{"n_head": 13, "d_mlp": 1920, "vocab_size": 8192, "activation": "swiglu", "norm": "rmsnorm", "norm_place": "pre", "positions": "rope", "qk_norm": false, "optimizer": "adamw", "beta1": 0.95, "lr_head": 0.00326, "schedule": "wsd", "decay_shape": "linear", "steps": 13837}
Each number is 128 + 32 x the weight over its row's rms, rounded and kept within 0 to 255. Layers, rows and columns count from 0. Numbers have three digits each. The size before them is the row's rms in percent of the matrix's.

# down: layer 4 MLP down (transposed), 1920x832, rms 0.0263, rows 44-74, columns 384-447
# gate: layer 4 MLP gate, 1920x832, rms 0.0272, rows 45-75, columns 384-447
# up: layer 4 MLP up, 1920x832, rms 0.0265, rows 45-75, columns 384-447
down44 100:149086183154083129105164135110107083107134129122058109140070112188143137172178117057126103133133075162089157104121120090082094160132120109145142110125127206173110136126126185092138078172127123
gate45 101:153113078135106157108079147094071116148097110140107098148135132224124136195131151130124150116123100069132104095047146134134116158122094175103214136108116153095118163106163139131141063116068132
up45 101:137121130075093170181110109090076111100060142156113160092086101112106182170140103139057071095212150085116140196160173129084108080093059100148136111151223110106086158107148132155149146108146142
down45 103:089065158087146162096135111098136123167148120143177098105211071159095211119107083164152139053143173183099220109129116112106112203101078167165136160132111141062156075163118194117102120133149115
gate46 099:135142153082105113097156118128078142148162096109109106094128114073150140166080136173137103136184098065152104140167121187180167103070105105152129121095221097114068134115101168090190156094138117
up46 100:098146111159181110086166121144144176105093157181131105120139148177155088120112139127100150101186067120123084104179140158114111142213208134166160068149185126138164137100119087155105146144163099
down46 102:081111153136137096184084137127113082161143151148122133110156175170143086086101140141167157112137097086152056094110136111145111144175146150167208170131054139139164126088133045128109146102148172
gate47 097:088086110145180184146166133125070133152115111187173109098107082136128180140138133084169112167131173078114137162114130175160128079159122123116106124187121148183183121153095157132173149123103108
up47 098:115175181065160124091155121047120141170117086184105142113141142134104187111169179123178156119096154159106116109121133192120130096121043105089088142129153178127158137143170151135130130166172119
down47 099:127112169120092110144158125093104104138157130103193168098103157098094128077096120154171141119065146123106116070115151104121132140107159138137153136088121131094116102185129113091128118181102161
gate48 099:160109157121136136135065104162137108105136040176077114127157062141108103135163152218116065081115128148114089159135129087090121156110100111111164132071151152111142126130121160168157075136117133
up48 102:130103161175120163143155147125076143122088110089135122192113120127167118151120132085121066143133094137083122143053127147074100176093067085127145063147165113070095085151169185124132102172142110
down48 100:148143113071095187122103115149147084135097112066134180123136138137142057152170108155099145127148064133038107129130102133115107166181104095135188130128093127167126070151115132131148142151097136
gate49 100:107150126176156130225100085100211061126146167080148074162114139153108162105130121130088138114139117131092105084119090141144158129111109164115094115116075112108153083150090143158133110166125147
up49 102:124161083197086144167117117104117108146209093075081162094110137146119179127167098127193114108201135156086158153101133142149121136083132116119111042147059152148126091170167138085086167148135104
down49 101:160111080086094143113182094134142217128080100117109146084099076115060162133090108109130132136125156126096139119174155147179133084083136135161160114094104161140056104091136089166128147108161150
gate50 093:101153177123122180111148156107133111161133139182158132107102082098090126156112085106122110130100122090104119104121130136094135178167142166105188167091101164111148167162113091142103133098132063
up50 096:066114130115111168127086120135169126160091121119078135114109128127149116082116162153110114127165099164057106128137120128129119159122102100099122142149147046164092121114167137076153145102114137
down50 098:169152078145150199091129175170116163140150129162114180091113077154085139131135134090167112095108125160137153106114150101145129138089097183135146137133097178166149156139103148096132184092174120
gate51 098:158097073149133138206114118147145081145151131156143125103146128189142062137097119181138105112124134104094118173164164137164116135167129090100096151158127184117102096176082119145124082095155138
up51 101:160094126153110173083141114118121159138143123093128193162126218104094124149105057113168104153150085098157083064068102133098179111142106148103205216116100101175149105169144089107140129141093098
down51 099:112170164128153155090093126152148124109112117103164095087114146091097129090146127093159153123168081148165120134066141138170187129050152146185121114151169093099144090069175144140181127065150170
gate52 102:101164158196144120140205149165152123130094183090127101077147182140156160146081118166163056215113100092124087098107137163105110136148142116138146134111227100151116096162173136135145153121161145
up52 104:147163095174135131140126103132160152114106143125103141136113130126221119128102104104155104113142108164155121159158100182168097125148127140146077108135128082110106180085116105167127136159129122
down52 106:089146183109113141126139137105108100139164142164135138119102142183075160133185139115163172186196123097161125120094172072126171126161104094141122118108138093145126138110115156157113078125141200
gate53 105:081118036071134132121128152113071137137160167089120127121143128111114147124104121133139124089107115116146101139114096101128097136100120066073107161143144088141131176155093154090149070112107104
up53 103:107156156128129160159152147159112135067064131121178159203163139157127109177131186093166144147145146140111108095107123140186061146148114127107109163116154112133100131118122076136149152089161190
down53 102:166145106118159093150164115108110164096075115141180207119151088161184100199123179143169181110128139128147144113137148190081209085149053109111190111124151112108182088064128096149163165208134117
gate54 106:097163095145166165126164103141128125160129133175077180079133081056097136164197179146134082170071115107094162121167070158108125126148116094094141105115173130164157078130110103162131154120127112
up54 105:129133133147147116096148168159114110102156058148149149090150131106126108138183116150136138126168101184056153228172119162152151091171167149073137133113108136100093107123162125129115148166100129
down54 102:140163179190139159108077122135087191114075105148021154172158135067090082136166151072148109141100125099144179179163099110053153132162099150111110096085141145147137126114159079121128181182126151
gate55 103:091153099096181160186155113047062173135123131180138141154127165113161150086132151150047134117120137163163158211148122147148070138183143131128166116125134117117140116129108159162164122096119156
up55 108:116061123143088100125107075176167114132156176169120167112111133110081116121137111113131155118101110073098123082111135093131141147100068101113172203086128160136113113186170124069118153129093000
down55 100:120061113144129178149201090120128121128206113151137170125184166152094140110086089167128164102096122104125154093122110108087129138132114107082150084085123104136155138185168095187125104089152084
gate56 098:129157105109139160119148098084105125162086096194120141123141076163164147153109165112181052135095184129119135089096089113117136111144060118136107138113144121155130128132170214108151105074086147
up56 106:123196098100106133065145104125094130171100154202157107082064134129102094125139137109070062148133091171197165139133111068135172113076064086113100212147135163201168094183126163093095137156070077
down56 105:112121142103114103099109166146096143141089149089151098092112192157136118125108172100118104159223120146136113207125156073126086060129112146084188132097109149231104140151082097112111121140101149
gate57 103:094127080178147186159109121108129195108117129149107180162086052154150195153106092091128102074124159137138146088084099127057101128170140140116104101102093094081126036141142143087129106142164173
up57 102:139155111137147197111107152105136147102091093081093099116173131113106173083169119149156100103128132144137131119091067094094091166110092176129150124101127162164161141165132107120164154140161123
down57 103:132124177121092134174169063120150108095089141131120094159137075122109119080136118175115144111170179136096147116140072123093164110122174242174136159110148125143118146134103145167167113182082111
gate58 099:145115139123126097142123072135095095151121151181174230138137078124159166168228129145130108104099172139116197161151101142086146108092130113132121171110098159135155093182181176155166117073119160
up58 100:127107103136103131145130119151097119149194154119113132172175091115152129165135124111147122127146125172095156063145158189192085119102162164148187130101174121122120155127128096129122159076120096
down58 101:109093108193096111110116125115134081145086135086085167121127103134115158124141117135080092138165105154125118131177130119129121090108131117106116139040149133073109100172138048116184143099178143
gate59 096:096157091154167176168158127080139104126092173138089120127100065132120137082107176091218112139122070099183148137066132109164097121117121141173134111046088118134117129098119123168148148164147131
up59 100:122088135120100132115199148176114128148148037104140148090134138136127159078177103193103139109127128138105098165131131148108143100153136078145080093142128055132141111125132144099139187107112127
down59 098:120136106105106116145153184145118113123160142163087091131133124120135134106154084062101138132138122153165069117151123151124141114174050098170184108186125079133117137074146136164165196178119122
gate60 096:122170110095075163126104092095155110133083126116136238097153167141107117153160158172106145138061161141133088113099170081112136093190128123167156127126107150181179150128116138141141137102105107
up60 094:116063145107079174172121166155088096092187105115147126160120133109101166124140117093069091069148178089092094147203121145130144150124128180172146148096131171128162141125179153154154159105099106
down60 096:092146121120181166167188120134158137120087100082159147142131156144139140125095091098116146128109090092154134110208166154095119105161128113103109070120100069175131180018111095142056107108122177
gate61 102:152164124142099109141142126135140084138129118136163102140092118190116152139120134101151151128084140157111086098113126107117101126091084176085103205151107141159124189177156127125131113166103164
up61 104:159023193157133106123104166142189142138123170133113131155082095176107152128130087154072152185125092131082102060130065177090103165125153120136184115170059194130137140185092126123127125102075162
down61 103:081172129153124161142092108099178129155150133108127120134137090100092155099168072125147120132156173177125146122176127145174097138061122126127123091120140096191129118113122182143144143107160158
gate62 111:131119158168141114082139124158111141119133058177113152124142129099118151116172160107119072140094108165133130114115058087151113130078147142138245118127146133080178124120097194154178111121101195
up62 109:097099113178118127100105139122117152141168105157185127136138104165148145140134179121123103129090103133066081107092124133171142109128057149096192129144156127091111122135112154131119109161090190
down62 100:142197169097108077094104159111182120170099163116042144133172138153081114119168162138141159182078105153134113178165103079030126122130131152084080141111101154157141096094112098181134062110146195
gate63 096:087083117109173143147110169132103077098153115112136124142122081085074136165114124175150152179186145158162144133126125148086084210120154157123115114140140168157098104143084161158132121077140150
up63 098:117071158079172172143062192123116112136129136118138100079101120108134080121097186117084109079106120181076168107135158188138086140054156175144098123168091151089128119139153144119099107102166133
down63 094:166134104171079113144138175100165118169108126141166164094102090155153157139142209155125095170101095094108105132103083109107154142081118147093179127201190116167185131098084169104134126161153141
gate64 101:120123144177111155093157131142130132120197130134105171162149096155144137123169103181169139121102127168084159131117109143121091140142173107161123114114129102186120129093107139090124088114180127
up64 100:101135098097139072094088162115137137078100153120181135144146133154132129117139157116163072119066125198063146144132152124082080126156110145117119171111168132158178173114109196125109112114121185
down64 099:116127093086092149132149197129100115122143163145153138115145088154068074085147101113157152153161115081141137149084134158108141094170059198146109106102125115116158172099196133115138140114157119
gate65 106:132143154102126059125161126156074152082171116131159134121160139090138099115137099134098077143087137183098151150133129153133109125135130141136102097074103145105141197135098134111194106131137132
up65 102:110134090068142200099114131166078127048117151174105089122123116122116122156105131093157142144151177111113148140110187153153196142109148171105117141078108107129180107141119111162112108090130154
down65 104:130151113122127122166096114152190184157121147159129111145139142119116120038122131087113118172142120169086125120191123109170075126177151117138116164106153122133116147095063122061119116096102148
gate66 096:157198106109118122121119110058140142131113141146069122100100082117156109073147154147154151106050173093138162116124201082157184089184112115150132170073150124111143134120125158214166125116142137
up66 096:085104085108106085152202064110196187090134101120191164170163111148137125157103107136136159147152083149146101118155113142129167126146181108155145095121145109088167111170092131055173170128133152
down66 098:154109120140127120099079093155087097107105117186148114116082116135161127105086119076162131153147136124134139145130112140144113148123088079115116126108133174136162130191114177179155064091091122
gate67 097:204125168153081103149111111189092113183153103138090123124155116145119174053097183106071145134134178133189104146116150119117116115124088115116100070132095183147128115062141084120117168127136138
up67 096:099148153109163159079136166182099174108131159143153172132108160143143129144153154112119114129102086196137209068103147085159134124090109091085130157169099050182116167060116148107118109168169126
down67 096:101133126138067152146115127103140120111086101177164121132109117139110119120108110158145081132180163040086110132122098126142091085135159146201120138110133190077167117153121168079123100073107139
gate68 098:166143167158186149132158076178124129152147081176144141093161093142130158113160071171128175167112111173126146088095083092149121134122085115124129163128141183153110104101167171104128133101125136
up68 096:108129105210160116122116139142143136105115214163090177164099088156106168181111105170187156085112121080194094137127128176060113194149153166109158104075146054094082094101141116097168132126101112
down68 095:134123103142122141121111135160127113121181137150154162111108085147101144158103051125129158118134096114145104119135092159120089070119127114082104198150140144181155134107189153107163135093093101
gate69 095:104114174107076139152137146115136104186085124149194167085087164089131156150135124172109153134078143075127180091154156178131192193165158144147134142159070196114124102185125126130148056111120101
up69 095:124107085179069130151118133141072146157129082129133159139181117133132074091145057169139077140132073105070116109134139118117123185082087098144107113137064158149176065124129166143125107161133118
down69 097:121163179162107155107104083133103177155149127122157120144158133151142129119064125150181110084144052152130100116134083086109119153166149155131165091149131161140072092095127141088119149094119150
gate70 102:164138207104136077183128104121210087133098127158117159120142092113059167117172139128144157113157161124161165185121159195134084134109196145146129136066126116098131124156136136115126048105101087
up70 103:147167115159145185079043188147062078149186162186104126173154198089122118131151111118115139130135159062151092058158121102084120090158111176155131136171119125175133131145184091086145188128129129
down70 101:130109166174169113119103155122148080150104114139140173133151131131065134114164121071103175139126129111127168197155167098041164187127121145107138136132110151092126112117125121115132122154105108
gate71 101:181151117162092108064079066128106126071130094147147160107109133111160160118086160158124138184181190104132106107110118111128115128167115084093115084055108175176120122175148086167112102077145106
up71 100:142139117125084120104107155166119150138149179106073140088119104088116122146119121092169120074173179139160131078137140126138175140139084151118118156158126176127141137142111158191100105125066080
down71 101:131183115122127128125135125093185059099171122091129098126103127182134092132159115137189154154156167134075108132144145104197086162156092121122156193130090128110121111154098087111157167117052092
gate72 103:119118115139113155111141111175105125037134117136078104155085104095115119164138141168125127132143165182169134135111163147123155161080136155129159179142135088100143111103099167180163151183153099
up72 106:137117133150098130117099188134124141129109140096129149098114096114162111142156067170086164168092138131100120144159169154099130145159150100160132137099108140150124088165111106142115143128094136
down72 103:140109131140100162179112141089146141200133167122146127077117156143066125097124151091130134105126126142114154135141093127092161163182087160116168135122066165231151123144115149133082163178049116
gate73 102:116147103175109125153097124093147098164115138144141093133131124166139117138086118107120102104082098113127111139093091084154108091128118104098127119155142090139125116052132135093171111083161125
up73 103:126103157170201119120167064126119170149175176209119101117132104106113171056139128168155106134129109142098114126179147124158179086191088115129142057148177137149207113056208140167067169082125161
down73 102:086117086082072113181144144150147102140105100083152083185097166137109144116117189093107181160221164121099142113168094083185078176165107184124117152144085093107124164124155153136138100138067165
gate74 103:144090127175115128200158130144097146133140098086170124141094144150117152152140106127149139153141164142201125139121141105112059125120109112113169159108106123160130129106089156081120141071165071
up74 099:123120167120095126115103115145131134171151119082133102071144140152131120136114120113083188124135105074126126163150125129130173096069105132086141148136157169100102096135086124097123110115131181
down74 103:110127152072141091108144142199143148128162121140073105149176073086094077155118165138121116126128150145084150139127138127108061144130130123180171084150115149106111136131103108125134164075182113
gate75 097:155135093102119148106064142110070118159091137159135096127154083125193118120179172105148153126100076101137142151103137149098108143156144061106123094041125100109142139156117142113172119154131116
up75 101:128136109143120090188092104144161129079132117102150124152144155108177139155143106158071077091140100146156126084093133145121081107096063147192182135160122120106107181187123149143136144135183097